config.toml
n_layer = 12
d_model = 96
n_head = 3
n_kv_head = 3
head_dim = 32
d_mlp = 384
vocab_size = 3883
activation = "squared_relu"
norm = "layernorm"
norm_place = "pre"
norm_eps = 1e-05
positions = "rope"
rope_base = 10000.0
rope_fraction = 0.5
qk_norm = false
attn_scale = 0.177
bias = "none"
tie_embeddings = false
parallel_block = false
init = "uniform"
init_std_qkv = 0.0629
init_std_o = 0.0128
init_std_up = 0.0629
init_std_down = 0.0128
optimizer = "adam_atan2"
lr = 0.00213
beta1 = 0.9
beta2 = 0.95
weight_decay = 0.2
lr_head = 0.00773
grad_clip = 1.0
warmup_steps = 340
schedule = "wsd"
decay_fraction = 1.0
decay_shape = "linear"
final_lr_fraction = 0.1
batch_tokens = 16384
seq_len = 512
doc_mask = true
train_tokens = 81780000
steps = 4992
dataset = "wikipedia_en"
Each number is 128 + 24 x the weight over the matrix's rms, rounded and kept within 0 to 255. Layers, rows and columns count from 0. Numbers have three digits each.

# layer 4 MLP down (transposed), 384x96, rms 0.117, rows 5-77, columns 0-95
112127097171165167114155144120096075109108121143172123118114100165115129154098135139114153119129154092118115127139137136106139124141120100114128113113137113145120148149154137141149137159132108130107087164110155141104142131138120144144129110103163107136168140133133127100110137124126129104
125112101107126082083128127126148113134090109130105129112130138146155116127137103107143159115142171109148125088096098172164137144082124106110124142119125129151154130148124133118115137135117137133149125166114143126144146111108135157137152151131121151156141120129094154113177131144124149100
147140104163120130117122130108160111127107078114162154132103113119108130103109156146128097128086160184091131132137135133138143097099105127118159123151109120108113156128125109156135115142108114109124097116131108155100161109156137143137140150126142157103170131134127150107123196138097123118
108127096059157119104144128107123125148090115124153148156127090115165160161110149161132122160156122098143131098101117155118112127107109105115129094144128097130126155145140137129120123127137123134109131117149099129133122119126138128144137110137127120186105153151118100192133136105132138113
142125118119089125108122138113117145151139111097120139087134119111101183126137095124120173095110155124137128127121119140123151099108113129127126161126124152132118149131122125115147111096093124121108157139163163149152120127110164140137111162135087124140124153160110153113102154094136113152
122137156116121127132086132156151166130154086118119135119139154160140118064118132147164159109140108099145139154123128120182145112056134124130096155158109176099121142125167105115100123109143132126135132112140119121136177133134136120129119114118125097136142104090132130090123131150138124149
127119125176142149136141141121151107137143126132152118160115145144161138116102134089115089114104152144140128120155132135147130130132107155121135135114099178157154113137073111133127155105117095127108119164119080097099103112175123173146080117114129110110146152118129115136131113118142134125
119144123137126128142150130134097133133098150123093172122118167140124133139164107096112160118110111101149072098114148147122097164094167131147135135122105114134138149117120142120099095128154159104100162137100149119112163146106135140137180138092104129116152144109153147092098151163154079127
130174113127146135110119140159080095128120116173147154132106097106106126112139124123145116093151147094161076131123145130189183134097139142129135139118126159096112104119119116179148133117139167120135115107130100130142093121132130116116138083132133131152111104132149151112110136131141098151
141106147113104143133121132144152094110144158155110203107122120128146124104098146135112139117118104145139135142149152134113116117114121128104122105165133135130124129186155103121137112109123128127096125133098142155110114133134090158109116100122097104135113098141137168172131141140106145139
156130130144118127107143159163146119121134119132135124120135126109141124115136121138094130106100117153146157137139119162142124119122126112113140143134170109139141145102141125115121142151153110114099151106122118125136097110097114129127142118127137139119122108119135141078137106145141137125
103118100140138157124147120174135136117114102139155166130138152117123108114136098099115105109118142151142096144124105135116139118128130122105149128135138077142132129139147145134102124146136174138149131113097161123100165128168129079125114145103114090121130087107125175129091119159177129130
152131123119114132147151146075156131124139134107114126116118118097108163128139100146138095123096135182159144114090118152160114128069135165165151156181131146082094144112075161137081128131142091142163094138101172140119119114098143146128159106125126138120179155118128106119092142134091153143
127126127127127131130124132126132129129131128125127129131130133129129128130125127127114125136128130128130131126130131126129124122126134130125131129131128131130129133123130132128128128137130128125130130130123126128131129126132129129126133129124129131135129133125126129123127134132127126122
140125141134118130106122135148121157100096112118122129138143109131115118132146111115105143127123135098146128193144134107125127124109128154126113146137118132144117125157144175136148133103114112131122129122129101106125090128117143161114134128140120130126147137123140140117124133123126156131
128124138121098115106143139138132118129123168143092135133109125131134129138104142131143141112123111130127140127140126131152180127118097128109117122126138104130124166120154154110120144108155143101117127135132106120136127090150113139124135130132144155123119093137145135096121167134092130135
113133105119123163093117102136116123162129128091126130120173102120109142119092101110135126100124112124137146137127128123176134146111168151103134164113111113155173131148137121133133130138123154112113141119167088123128145111131078136110142132155094129109147109093112186123105151136096143121
103095151150135142117134167142135065151096113137125109129114146124158119142143096128149172117107112116160140118161104146116143109132078105136081079142116121112149127138115122159112104152146116141115123125084116136156111155092111148114105116139139144162149141126136124126164138157150137120
122135136118127124119126120128132122138123131137127124127141129119128125121134136127124127124132124124131132128133131119117130117131129123123130133134143140120123131127131129125126129118120131128132140130128112128128129121132126134137130132130130139123129134123129134121125134134123126127
126113134109121121102116106172104097105139149112128125154098112151128099118131136130124118135103115181123123101133138177101147122087128127123126133146129133087141107155148115135138144147157138163141130097115113144130132123078104110144147122146133154129163110134136125122169139155116128102
125135114127105119111120130153159097111167137135125122107174127092150122186091178079126139155150145144099161124089133107117137146132153169145139107105152170135158106135152101130130111122148123118108150107107139114166116121136082107109122118114102122150142126157121095131126124107128133110
146129095121116129119123113158135113148172121154104148136101123123148143136165184143134124116157109112130108140142111122102158140138127139154129112082087169091161123126143143134115168096128100148109126134111111142099115158134130109126112113159141146136109109147145140122112102132096113111
129128138173132089117143112137130148149135146131097139125136132140141120126134119118122125117147149132120156143097099117130144110100142102144093135149112149158164083157154135115162093109144116100112113157092124128141134104129096118136113103142161164114148128110131136119110081150135138134
165153088141139138098146118109153120126128110089117104115140108115107108098110140111155136079110113185146131150115103134168154134127141136135148144133099065144081154123098124086136122080118144123159116116133140146126122158161153118129122124129161127146104118123155168134091131113146128149
182132143134155118120128131126126108175119094087171152128146119153153144142165140159116089123098106162131138067102148143110112133115122133112111162134146115133147134124138126152116127120105130122164159126121111102116104148127122132117140147113126113124163127083121095092112121117139110126
132144132124165100152148183123139122101166133109163136135127108156079127112118125093124121081135150119134108135124134125133119125118129146090134088163139113184112161139114133178109111112138132115102100156083146171122154088150117128123095141141137122128107118135143125124117183098117120133
115139084126141089093092071099135139127143122128132176122091106108161143159142157155149151143137128152160119155164153148088106120136128133130131118106086138106197156147130141158137103120130132168125093134116105139136105079116118108139116119111120130162135101110077149179129139113118101135
101120132123147134097113132102121157136147129129136111124104139117124117144105129148109163091089172113095155131102114109153146152089130092109119091140139140143113123129155153147163112118097157096135098131104122135135155126141142164106114129139131114107141106157116134100135133139153160123
144125129116127099101123123109113123117164113150104127120136132155132142116104111153132147129117131141138140134157142118142094105108139128134131136104165123132168148129153140121120139113124148138153131131119089108130109115092149117123140081130164135128107138084140172134124150115111116132
114118132123122144130131141123106132151128154140128108120178147118130139135121133129128138126130132129123138140127149116134135127151134098133122151111161094147122099150127144120076119115156118128129132095111082109139130113105116163116129103121115136144129112139135127116139135138136106149
153084082136129103086173123113143110145134110141105153159154135109089109160144121141133129137136126127110143159093124154154138134118109141131139116096173136161126156102135124136132115154154148134152130119093085125151113139110122146096106087085147123112154125083110153127117139141140152141
122095131160144096125118132141099171123117116120156108119126158143123139136148094157162104080139118107134125149138141149162129114110158121133094145143121139141111117101135133120129141109116133097172130122112155114150133179116135154096113111087128122130139141136160106098132107124115131173
140112101122142125143156137171119121133128129148141172159122128129105160094080162145123114152139096102153119125138159108145094128161107106162126120122098115117099146115113136141111130117110094150131138144111121136085140083152149165125094135107117113169101091139131135115126160135137149149
113130120126158157139077086094127155106100141094108086105113144141140096137147119133142118160095145131154113110137132144138165133130157059103139118134080100106119170149103157087104143106135145084143120138102156137168165188170125166125146116121152126173156132148125118112115153119122150123
122149120127113117162114135126135137147127131145121148156141126128122164114139128098068134124125135101103119145095139119119152118139122115109171090128144163102132114136147150095130128145115111121160128134133107086128156126138127133137142113128116133123124132113141114137122074142132144149
169155105105163129132108101134149147113141133135132128136104126129059116128125149103143145113156094105147158138158157134131143147153131103155140155130121160129145119095120129123139124129111135112129140134112123074055124120120122130120120131138141164138112154130135061110151115060100139171
126098151133153101114122156116121131133143126139127115121114134101126154126097155099105115150123151120120145148120089150147156140161123120149136132133155124099142081114185131117136147133140118105119115109134145110079149137114105138138160126146131154156080137141127107128127122124108126141
123120127094131112112158101140129122137120129188111135117111162138159098118153116100133133155152123133114097106132099141126126101147119122143127147113112165126147153122111149141127168163119139115151100149125102141103144155120109129120120118145117079150122120166105155101133116138101104116
140099140145131138143125108138146118113146129135116114147114141118169130107144111140105157106142148115124124106144164123134123115157125111139165150102112127118106141107161150145125119084119139119124123166115126130106127100118113181122114094138127145134118111115129130122121146120128135114
097104152149138139118121172129121115136138162175121083128108163107173135119129132145114120105123116103131143142114162120135131111112139143129122121134115134133144138135131115099091147130137129138131133115145112130121102110142119135142121134151141150130140116144126153133105086121112146133
101092104120094118134124129156150123143101133135132125135128116123160175168155130157108138160138118109108149094100139145107130148142089122142143117085140119115092127116151148119107145126100118098110148151129139200130118114118131137132118128139171116150096103151142167132127145115116123129
125123090132113131128130085169123126154156128173138104122112119101138132112116133131150114118162153111115155133146137114105126147115124107107130120117122148138189128119126132126131138111143129096139121118109089137102135124129150105140138120160125119094152142118096181141120141138129118150
133129110121069173154103069140114128127190149107122174176129137162170091131099152124135134127103150108111143140151150146117150114141061096128145126144123131118167108171104120132136086091173153153129111128066110142112121120148121096127104099117088138145095127155099192116106117152145134127
116167112137117135130148139117131137122125113106128121115116147095122146094097138122164103139106109139143136141127090132105140126117141124158130123147159130118079140109119131128140134166117146108124109113138125133134123131111131125150166117119101138148152176136153117122121133129099130144
155116098138108155124131122143159122141148112177109121126116142119126130125115118129142097121168144103160124125124141104088139129143138144133104093125109108100146110103125120144126115120165168138117122136120076149116136103127166139128113117132124099169138093123108161140148119136120126139
157118129133101138101150120153107106115093147154134112165106141145149135126129130114136151136109146147087133148122131108127144112115127095132142123123132149142098128087135118156150135130130135132084139107123092151127138088172101191092116161149156108136131136131117135123113135125134113131
121123161119098142126134148163134106117139110165087132154147123097160141130067161127131129079123156155117157133140114086148126111105122135110124125130132134133140160102142149100125124116150110128147125111128101118124156143137100145129131154152147101118135128142143120115112151129127099129
071155076141139092124130127137104121142145097134099149129114071110166096139180163123153127135091143106106118124141123135150136175112149115131116118131152167145092094142154162130152097087122149106127128179109141146127131120119124160105175151133110107081182125133115139148165121121110138121
074124123146166145136183161158136136165099172131128160143117115105102108126119083157146126099112129131127139130125146128123128159138107149168115107101131157152128113112154104127087133154116130088095137135097141105138115144152127139141128144129109121106108127150144149125111130113101139141
122111136113117107140120133126132115122122143092140146101156129116148142108119098118131107149121143126128110116118129153151135130147112119143163132117121140131179116127104141126110122160179139116137132120110152156107106137095114068149150123140110148125122123131123139149122148127112127134
108121103152074109140122115142130139126120138129130143166116155093100135150109143120110120123173162123130119147120112118133086110122154126156125144120135119136158130091148153123148121126086095105122137156153137155088122125118122135144157137107120135150104153116112126114136137132149140124
126141153142099133114134113086134091154089151116126118087114112136118166151152157086138178133131101092074156128174127156152131111129116113109102152120140144121092135156150113098149133120150114147136140131151116121154134114111125186168122136111134123103128138151123120126119088138128109119
104137133128121105105134125146102111094116132156131120104131134136126141100138127147118138128105138118129144138089172153089125143142133099146114090146153124137176093133116143145092118165134118111147165139102096151120120089125126115117130137128136143124116137135136153140130155147127150135
109139126130098120111127167113119124152110136127129132146135123162107136113120118147144144098122130116132113144102146132125141106104131093095116091150124134138118132120152111151134106166129142135114178116144116127138130123114131158129133134127154144188116095145153145125138097093120113128
147121131139154159097138147117164123164108114093125199130106144124124156115126138144135103096108151152139106128157144109182134131104138102131125157100150076142162127116110094127134094128125144119141098107115146109139164161121128152116105108139142115093148148104128091116103148167115156105
106139119146085108118144146122148119112124110162155134114121156100151101125151152139127123134177138123125119119108159124109169115148085128091134130119115127112167123111143122134132127090134109083123134121126120151102148127102106137130135155139162129155119121137139161100140125125137113136
094121117097150144158101064103134118071129098119140103104134167147141093097146133120129179149126160106164171132129108155114126144096113119133113109114113128135124129163139157082112116107140126131117091154095142166122163173178125120140112122133132128141154151126117135143114157090122122131
129102106090105115104090105157127103152123140131119131144103102140190131128084125118097120139151125142138146088111130151109150112104130148139128154119109128098184127121123130144133129128158123120112144159119122146109109124137113128120129117126128152126151140136121156152127157145129145148
128156158144134144123121146135117132136104158159128087130127146110135131112104122153171130152131141138125119153130148161143099106119082116120124136123135148137122103122133131141148109081120141153126110119111108108097093140158156173127108142118098112136121117127104139115140135150117133105
164151119129098148116091119109136119165113135175132147142112104122130106120165148123160137104159127112128114094131076130109149076121155131117110128140144076139148121158125132125121148119104137112098145123112112146167092166139124143126146126120116156133121149105133151087139131072123152099
126145120142144137097185093119138126138122133108106152090119111107127152125135100140152139117155147100124145128109131125117133108120129133136099135148125131128104150113159120096160166113107144142155147123110108112151162123114142166130108134131115120101108151105140095110116125116134105108
126145127160128110112122151143115113100087098137149160131136139100111137115155114150124142113116097136164133149124127132140098107126112123115141140095167128154118145108122133111122124112118142164143137121106094147142159115135132138146119142160133152167152113121119122108104109126118101128
121125153137120120135124170148131126153109132116125093125132122117147150124092109132139125115157141143145160104098150137131180148128107148128142127130118109110117120118100110102118116135146117109146137134079121109141107124122118165146132111139130114157131105140148126104142113114129152133
107126134099170138140098147177138090125111120146137157120157121117126126111119148129109120076146096120151129168118129121136142121123156107133144137148122156102086154144159119107136114128120091145137130119144108130081117138121128160151120135146154139110126120121146130102119153158130119120
143132142092100140167129143078144123092136124105115145121137128155124165122107098133128118123126155123155148099119129147130101087152154121144137155161087167151115133161152111137149115112130135098116133163125112139083147108130118085104147131143114133121095104138124123165106110139071177104
109107131131124152149117159141154142148108155076113128161135137104129115103097126133137155104134148114148145145164120136168135127108127137117144143124101098128104130115100106111140151123126128114114142131134154146114117125133119129135138108100136168129094168124100107125104128154098139168
157140135137137134125140127145123151094164130127177131128124136117131099153134150139098142134128111136107117151156134112154125115137103111112150125117154177121137167132133114156141137134093106141120126086099074106112120097134108129090103148153131126123138155061103124101150149116151128177
120142126122094127097121142139163119146139117107151141164154130138151138124088142095115125080122120134164106159120122116117159151127143162099129133127128080122133117139105126110154157121105136118100109129141128112129131095148097076142119099139110123137134108146138164142165148119101145141
068146150080139140142134182163135139129117159170095180142114154135195117131089128125149118114117139126109121129119136105114131127134096116090132107119117121151141146113126136115146144146112147116156155120095097107130131159148139095139089123118121173128137123107104144116113155140149119121
127100131135106068152125136135129183137114130138148146128130189142115104136115090099109128110118120162136116116092126131109115104145140114132157140155112134136120128077132137115154122133102142128142118130118111113129161119123128149137123131114125101170155075163105125156157122131122095125
100134134110166122106126125086132109128089150115119104134127136096115139148134103114169123144121143113136154130136108130125143087131131132125124141120119124135133138122087141107133110126147138165135157131111125133135120126118138159131126088113108159128148117165158105122126116150095120143
118105123149137122115134143143126136150129155114119115130147127135131110136118127128138120130124124121119132095128142143171145132136123111137129133126127111139111140126126135128110119121124136094137144112142139121131116113113115146098166113108119124123117112142133155100118126112162112129
099158104136112109116107109131151135140127105145145131111133164156112120132107113125138137119137144149169143121119143122122111137118127110162114131083133140152121165121101130125131147161109108118079121117134117113120165154094120147175130124134109154108128146133111157123110102105119161141
# layer 4 MLP up, 384x96, rms 0.118, rows 6-77, columns 0-95
129100127135138128165149175079085130122151133122073076170135085162148125141124142148126130138131134131168082155166093107119165130147149108102152147133123093149082143124099163101112154184129108137100104120153122124112122071113153152099134173153130134103055109091109093085129153130131154134
118124154142142155108127140127139104093083165133137144110139114174094121124146137143175104096130116172113140095136115167143115098143154113096128086176079105075105151184056075131171119205119118149143098096147119092191122110140176145153110173114133125126154095141098069107162131119148109139
143064126115167144166145126137147143114096128116118145114118163094120149104117124142130190101166123131148130089142094131148115157050159086062153139121112079101150109140112157113111109163168152126151128138081128134165113133163116131152105125104128112133140144142143066099178134120157108115
174149131132138156184111107063107195148134140132111135147151181092101139168149108124138148178136127137092159118171138091134107139113107142187099158163142173153111137099101145105144092137101127131117130152093110140171116112128117132084134077124126137115098148122095120134107079136170173095
065132146146185154182119138122128150101131114132121139107147091101153119120127115121145124140116089096115081147185112150147140096107128111120199126108134093090110169124102092137155162151106142116100172098175126106146114161166151153096131086118099095122178130124126106077165143129149102145
086102121120120166141166145163136124090091130103150133127128089107128157134156118125155154118123081149136125103124114099161133136101128168151104062091167106169136091156117142123122160141104073126149121146090154111129068097146113065166081141134123141178119158103097132165142141171115131116
135146149166126093150137125085090120124153149072088156137107185146128098136127081129151160133134082140120101125137090124129116117162100123135112123126097155132102133127110155140088051136114149098167176098146137084130113179179145136135139172137101154120164155144169137115139135120121106110
174137120126196145130095126095119138116126165061119128148149096143149167095131115141193131131139103135176099079172129107134111152074129139086110089169097157126154122156116132113130136140129113095152169107135116126196091139156124107157127170090126142105079113125122137114139078157157068118
136160145140100125143119150151186135107141131130149143145136109121078120173131124133164137133105133128166071123151144114141140129095182069093169128168067132147070139139151084147150103154128112114139143140184160173121107117118122145098090111126126094097135100123134127131156135108124117146
155104155124162097136110125114100120107118135142132114121109110142150129136153111124167162109121122117139121114106136143123140121142166132136137111101146084143124089158131146122145149118125098152139140159134118102150109108148126140112114141152121085123128121122111134131147129148111149142
084073121121133162140153121117155155105099132079110107198145166114155150180119079135123127137120124149135140125143131129144111100162096155165156120114067114148143150107103112089108137115137133125077091125124150103133168075141161132089117084104130149127107108096177142107166096113187131103
166109138087185129127157142094151179087116138119135135103116145114147102174152145160124166086130047120123138105116108098144149135080063146096131070114111151132126123116160124186149142116137173123173084115125147113180133153130086114064151162132120148114092164147066124132141091158126117078
128119140117141129135127151128117136131134136122133124122146133121129125132137127127129114128121116123125142126119121123139132114133121128112125133121120119117132127128125116132125128130139130128124136125131139125144119119126131127119123129121114133127133119133112129138138133133145124117
079144124116168124126132118140142121094165118120096166097116116101136127154126137117119132154133106132141106105144094114148122115118121145124125118123132162096100140103145092088122115164146146124145136116139132130157111112128120117157143145117100102149136130141138124168141131148129090125
149113132155142109155138101126094148139138138142178123134136092121100097121124128122136141139139137147124112138136114125145124115154106115148091102107139144130149101154142135154108138121150072175136118106112133151126110113120181140129107122142108138080132113134126133125136125121163129126
117108124108137130139158106164107124137132144083081097172164097123120158141117120137120146164103135150086117113133121149163134108114155139150144098165125079139128156126124108111108169153146094170113198102162135126106098149136106090144179155127068158129113131135094135108154149184115112134
117135143145156174141135130101138118158117152083123135109132145148122172124101134125141135139067108165137121093130110114170121140130172137154142126159100103112125141124130160094155161152142104144074113107094133091124135162130141144117145156109105070096151133166123121081147146105118088117
123126135115143127133112139129124153123129144117122116133132111129119118132134129136133113127132131137126132101117124132142123137124131129131138106132119124127109113122114123122136120143142133142143141128125139118129115118119140108127135134138124137124126129121125126126136126145154128112
177159155129116118150114102146098135118127136118159097111128156103117106116144104164129186108138071127087129143111144104133092140112133093124157119150152101131130095131130100179135120154135149147139096147148135115112090120129144130132146151120070139129143151128104144150111091142117113137
092142132120153117144058144118120171117142140125119179090132165144145164168107151114129161124159088097163131097163099122140121110131153121118157104148142145110151103133135135088126145142130144112167137140092140135178137159171105111130084119082117128160049155100130058112125094136147077129
163144130113117125158086132094125116122097148060145149101133143147127136128152134135186147132119123138176120094128102150130088137126139165117109086111110129127125114112100121077157137132115122116168137110120146161196086126117132097118111170109103105158131118163142143116127125143118108145
076109145121141136153163134109166151169110153131093082144129091117123095127149075106109152143162109128089119131120103131153170096156131088113150142111137082079120113142127136143112105115121110123132149099174135113117115130128101123097161159156142081136143147148106115114159111125138135133
177129110137170171126124122103161145107069139084106114136121141163118130184128145218152141113116117150167171071132084146152150049128132148127142076092121157114117155107139100117143110140124134119127166111132158140113121096160116116109124079078121138091120138143120125135122102160133104130
114090137099117119168134131151135136129154142121133127098100127104146147175119121116120131123106125107115149080120141130193145103079129099118135115145126160131159125123121118103144117160172140192130082104129153099107167158131127110135135185076120165084125091156121123159151116137128097088
112139167164126159133122109126146163107102129111162068121148130149104146193152097147129133123092131117142156124110137095163132132162138131096180114119152091101101158171108133167101171093144133152091115127185163150101120113115144117088152163126131114076122093174094105148130121135112161094
124112159133174142152177115122104132114135131088142148120146118152155141156097133125153096153076102143146162122099119118186114122119097106164121156131087140118143106164116152103149081109136072149113117141132124154123127119125187105113115139111074092122162143131143127132209113146118146114
100126125130131111153151174120107169141121134150122129084108090134102143121123111161125097129137072128086160129128145164126100123127092137135142140093127113067112122130083092133151117143070133171129213103178138101141144118166105133077125132175113142147124159125142070111139132158136181131
130092136142088116114152126146150127123098130128163106120158116116084110156129120133142107115146121103132097136133142145166149117143102099106122115151087124139120135131115138153110080113143121128099133092150151129159084129158102102128118135168082129124127135153120116137131140155148164130
153175124140128143134129145124151137131137115130138133127116133111105110128124122113145099157130133119131119116197142143159104129103115141121138086152105141121141134106121113105191112152144119138086117114154144161135149140120135099146107146091146128144110153134130100157142123095127136074
174115108143154191122122151107150107140089134093157127156128112111108143143142115164154154129130139139122125115155122164175160129117106128116119097144067119092095141130082096094168129171131162111111119140124123093146131101111118149114137184124131122115143123112140063143120134149117118134
155113111128141093137083131091102134149149132105137173085140138150118119120125122190123110091129136128107147115135143154153122084157146168131123113144103108098112084089120093112137129169106078150129153107144132148131151086115126097112088127144116137145105178106136141183156073144136099175
080154152121136137122091149125158114146106108138115056133115142122122146145154102139170146098130148129096154115144104130145125131174162116126119101124111103104113109149112138153152096157172128124095093147137144100171161103121125126125178154122120107125165130155125113095134132086158122153
166137118132117137130130125150093101127098123135156099110103151142101134145173110131155130094140133089111126046089096148186129135087119054122120141127125128132128138154080148134135100192111109117132099158120222143144159134128121163073156166148112116131109132138101102148121150160137150115
107156121121131094142123166134107126095088129131111088121115131141120119149145117170130141082135110144133123132118138170139145145152099145164140101120133142119100126138110143153109114121144122149163160147140152128127117092092114098143094108117131103202100152092094115148129152141136116131
170156119108124133128139147135158170116103158098133121116148100143081136112150096169127071174152123108103192102181149085127120152091138167099153139117090133118145145095120097113162108207098115150112128095132152108104084127129132109081116150137127139118117148133149138136134133090149118100
126169137125123127112139124145154152103118128117153151123113096154093088158135122117140096159108131132097137111154101152124080140136160154162115108179109132152119145130124131151111112117136133187103117112109146140139085051121120133146086118120142092099131126117117132121130154119136139159
112076117130131138108119124106101150113123146118120148136180156123150135140108123138140126141093131126128134131120122153155131081126115114141131121168104179126159137162112171128156083182131113197132119118107123113120111107107109140118132102129109132121113141100078138139185109130107161100
114097148110135138138149120151138119131118169127145121144176134114060099162132122133137129108152138172131115105141090103124123106140121111134128136149134146150129145093092140141169132138098154140127122087124132154120134140112116132118151116098134129137136120127140112121130135127173105115
137141140124158156124164113137117122108131125132119153100145139131089118179105113146122141175126121184155090106132135112141124119152118110146116079132145170125129147116127144149144103131140118154134120136121129134154111144104149146143112108094110100059128118127117126112143162089136126112
133126128135117143151106186130120114141104139078144137151118149133147105161158101138196140100133116087139113121095135096191106118153135131082096087115127100128097134122116145131142102153123177080143130093134161117136117138110118095126086148108122094168123130133142111100170165141125087146
147126132089165079124086132113121164145137132114112127147116098102132108133147118128164145160115123180113170134126141154193095112124114148158126117111107167151127108125135151130107122118100138186128117125119141118132155147152134136106077132089151117133126122119128152150164164122123133108
121133146166137166149131105137111115128124154068190116105139149120077136121128116156170177122110080118163156142098144122136128154156079123140111129095084079111116098177098151138105128118162074140096101087149128146105100148157144105105140140141094158105121163129112116110219110124176126103
154112137147111089167112119102108138146117135124178110125129115108151153111119098141149125101129116144136121123116139145131123152101108134135097095106115133098136104118065135097144119116132128137110123126139157160111145126127113123171130159162110118125117137148136125126138102157146125142
147135121128162141152119129075169145149113131122131149106136166096117106127118124148160157163127074140152118111094114140113110111142179102125155101124077128146130146109114099082135147139096132132151126122139132102162119121115130163121140161101104106172133128162121117143141119125110137107
129135140093167135136113122122168126146125126121143142140165124144156147131130119135129127132112114135108106085173152119129112118142176083121169115113092129119111133111098133129163155172155155088130143161104143134159099119175122136102161115114124056101128094128126116123096093125124075115
104144143113112142155126122127138106117141161147133148112130135116116164163123150139118125134145097136137098119122111117156111097144148106080082150130116121074093114159118129132118138131141094097147126172158138182128139131115191120121133149144123069114142099128124093149104118118120088090
079122151094141137138192137128066103064122153102161167143120140163119181127136073129158128153106161140141158141147129121144143161106146091117131094062084164159084073177135095120142137127152135082126116127164180104149127124116172074127110160100109124151148182117138138080140140138098142087
103177229135121136137113116122106146123143196119101142133131090090114118126141155117121106126106096179054081127164111175142122137137143096102122147145137125107112103134146063154126118113056105119137119157125121120134134143157141134082170143141126124116129117141153123100115175137146117127
150158134153134144120139158109085134122157167138121108164109114115128128129163109165139135096084114124128133136131129123118103156110136143106111153144126157170098102113135136140120102106117150136122124108092130129115146123104144127091138143110148139151090099107118133139124143157165159142
120103141104169138136120111104163129128144121142161113081144142133144115117138094141182146153141123119150095112106103174162124102135148103103161056128117135095113128099118148157129147130132124138135118117092132120143173151109134151145154136111138083121107136105133106146119136092134162140
112143161084115121160126197155108205127146161139117136112147151156131109123137109136142117116110141126115127142157092134111117134172129108121119146151125117149076106122075141132131078132152064124124154127171119116152088140104149146119127108119112101132144092093095116113110121110162102164
136126140132114133165144104131167170139118130145122135132148136060109138157112129124160102114129104124120092132147100126139126119143164078132146128087106109087135122116139125101141157149169135174111112127149128138107121119159116139100166142163140121125117155098075125123135122131134138060
093155165111121132114117105134138146132124131108085127153121114085143109165139105098144149110132113117124153073121087137124108144122107116169130126145137124149145146160084124131104101118129116165120135142137135127147104142125110138149160161095132100140131110153134131124161094195129114155
125034162144128094118088132107140144139202118117141153137125113140137147100153153125125131130134144105181156146096143107157136145103158106100070140190082111073147086096129146082113119179121105178122138081087140150128129116114124108142134123132142156114133153111126126139140143146144134084
107143149112132157107153133132141113130097158122130140101110159134126133109126137131142134122118100157157123114097117139196141130125141127098118123158131072123133104144092130096122124132095141135116132128134166169131142145111119100114154146173110140111120135131143117110144117160091079135
166159137111116134143152119147155106173114140141150113112119122155145118142225107097158171109155173141108126105136104117166154110136076105117112142137101114095138069159087113134125087117112133120167076151121144110129153113106148156096127159130093146138120081086116120133123099160175163113
133098137099111110148161122120118110138132147121113073144154098138151143105103114108133148167105083156120121150113135115136139093162144164092075145137140109060120132108126105118146138166124137125165171132171117138137150097105169114118134119174108090098137162102124125098117126136142118125
098142142152161095116149103115133112153151139128162138087130151129106164120116127142191135143128118137106105124108138146170124145160148114166115082154115135104147117145136099116100132110160104140139070142131140104103120137141130158096115133121075109147130171145120101127157104121150136124
186108132108119090173079117119084140157151145128140127124141105143122087127145139157167122142180081112122130070107125123147157133096130150106115118139120097135113152131140137129103121131119118099168143111123152140168151119132132125154101146144146091127084123146110123093147121140164136089
106121191122131140128164169120143125169151123132143110131119112095127176105168134142117083159104141090108143145124132166131142170142146100122135128119106102089095129130143104159134128143132080149101130131161140180104114126091104162130157139133109092138129130063120115113127115121127128144
123093135135123169146173110149162126118093126130119126113170146155095153157127123142133113139137119140102124098121124094164116150130130148156144092155098162151118133129131151120118133129161133167134105100137161106114082186103132108096139097064113121078108152168121119099118169122129111091
145162135082185142109134131116128133105124139090116106129120148111127109156136126150113148140120145155164105131162140160115123151106110066117169122108143136094127119119133094114112135120160130145111125168093131124129157174150133143124102128109120139123114132116120123181149093135121126092
102130153131167170118115130108125110139162182133117170091160118155126128117134124113125115122159097105123115102161128111116115200137129123121139156175081096126106126117141094142122133125144078107084091125157127158147078166133104117168170159107139133123124098137124108106138108146127072076
108100141137119149147129171125169121149191201130162120130146135117096145133171072125134153120117116078176158119120124114131144117132169114113113147130051156123101129142147126088177156119123119146082136135111135140079115130121150138073147111141106123068120131114156105109142122113152139119
156110156133120115114125160146137140133120106132150116098141103092108117128119111149114118163129119089128142124108154113116123131108125102126149138130098098065129120120109143117151117145128104149137103141134133114149135130172136135093107132156099126074141119155124130114116145178130116144
151103106079121138111075125108128131137104148109142147193131109163143141095136135114162145070147101147139104078165105181182134138132079135111115103200110133129138125152121138096139142117122155125147133152098159110147159107137102149113137151108111139141131133074088105116143113140134148134
127089125128132114154126134134146151090116150130120114128135084137138148107132115138136101195143089108129170106131138084129115125086163146112110146159082168155149122127145127161157112202121134131132106129104137119118084108128145104140111106110139058153135174162084151089140127127144107120
060117140117166126119144157110134102108167182121133155156195139127100134136113120130121109150127104104101108070089113116136115151132149084122095084155163138166078138107150095107143144136125151109136106129166160164113140111133158107112077112151082130157130172144162134129201114148120092137
128087111114145104175125175109118153157091127119115152170110132112104114097130104153130140082128117157128128127132126141152194122138113072122135138111149097127074163171082126113109159147151096136092101147111134090121128141157128121135095093131115130163076111118170113094151165139152116121
104142172150125085134144156125129152117134121144148128148124101120098082118116122113143106159118090127127155120149138129120161113124141112131127140126123133086160135142118122162117127135148109117147128103115122094148092137138166134111127110138122141116130140121141131121133125106159143108
152123140108139126114130142142130117145133122130118131109125135124116122126136140135133134135113114119159111133107147119099128144103126149125124137124138147138099102128124120110167155156122116128111097111102113134138151135130174127132104134136119112133123113115134129139135159142091121095
107115164152120123128113117119108176162166175136181118120114144137082117140142100092116123127146130111163153142123124128120074148077149131118118135114119133113130142178131111095171144125135127129135164110159127101142129147139124128175104134085124170151150132126145107112123123098114129104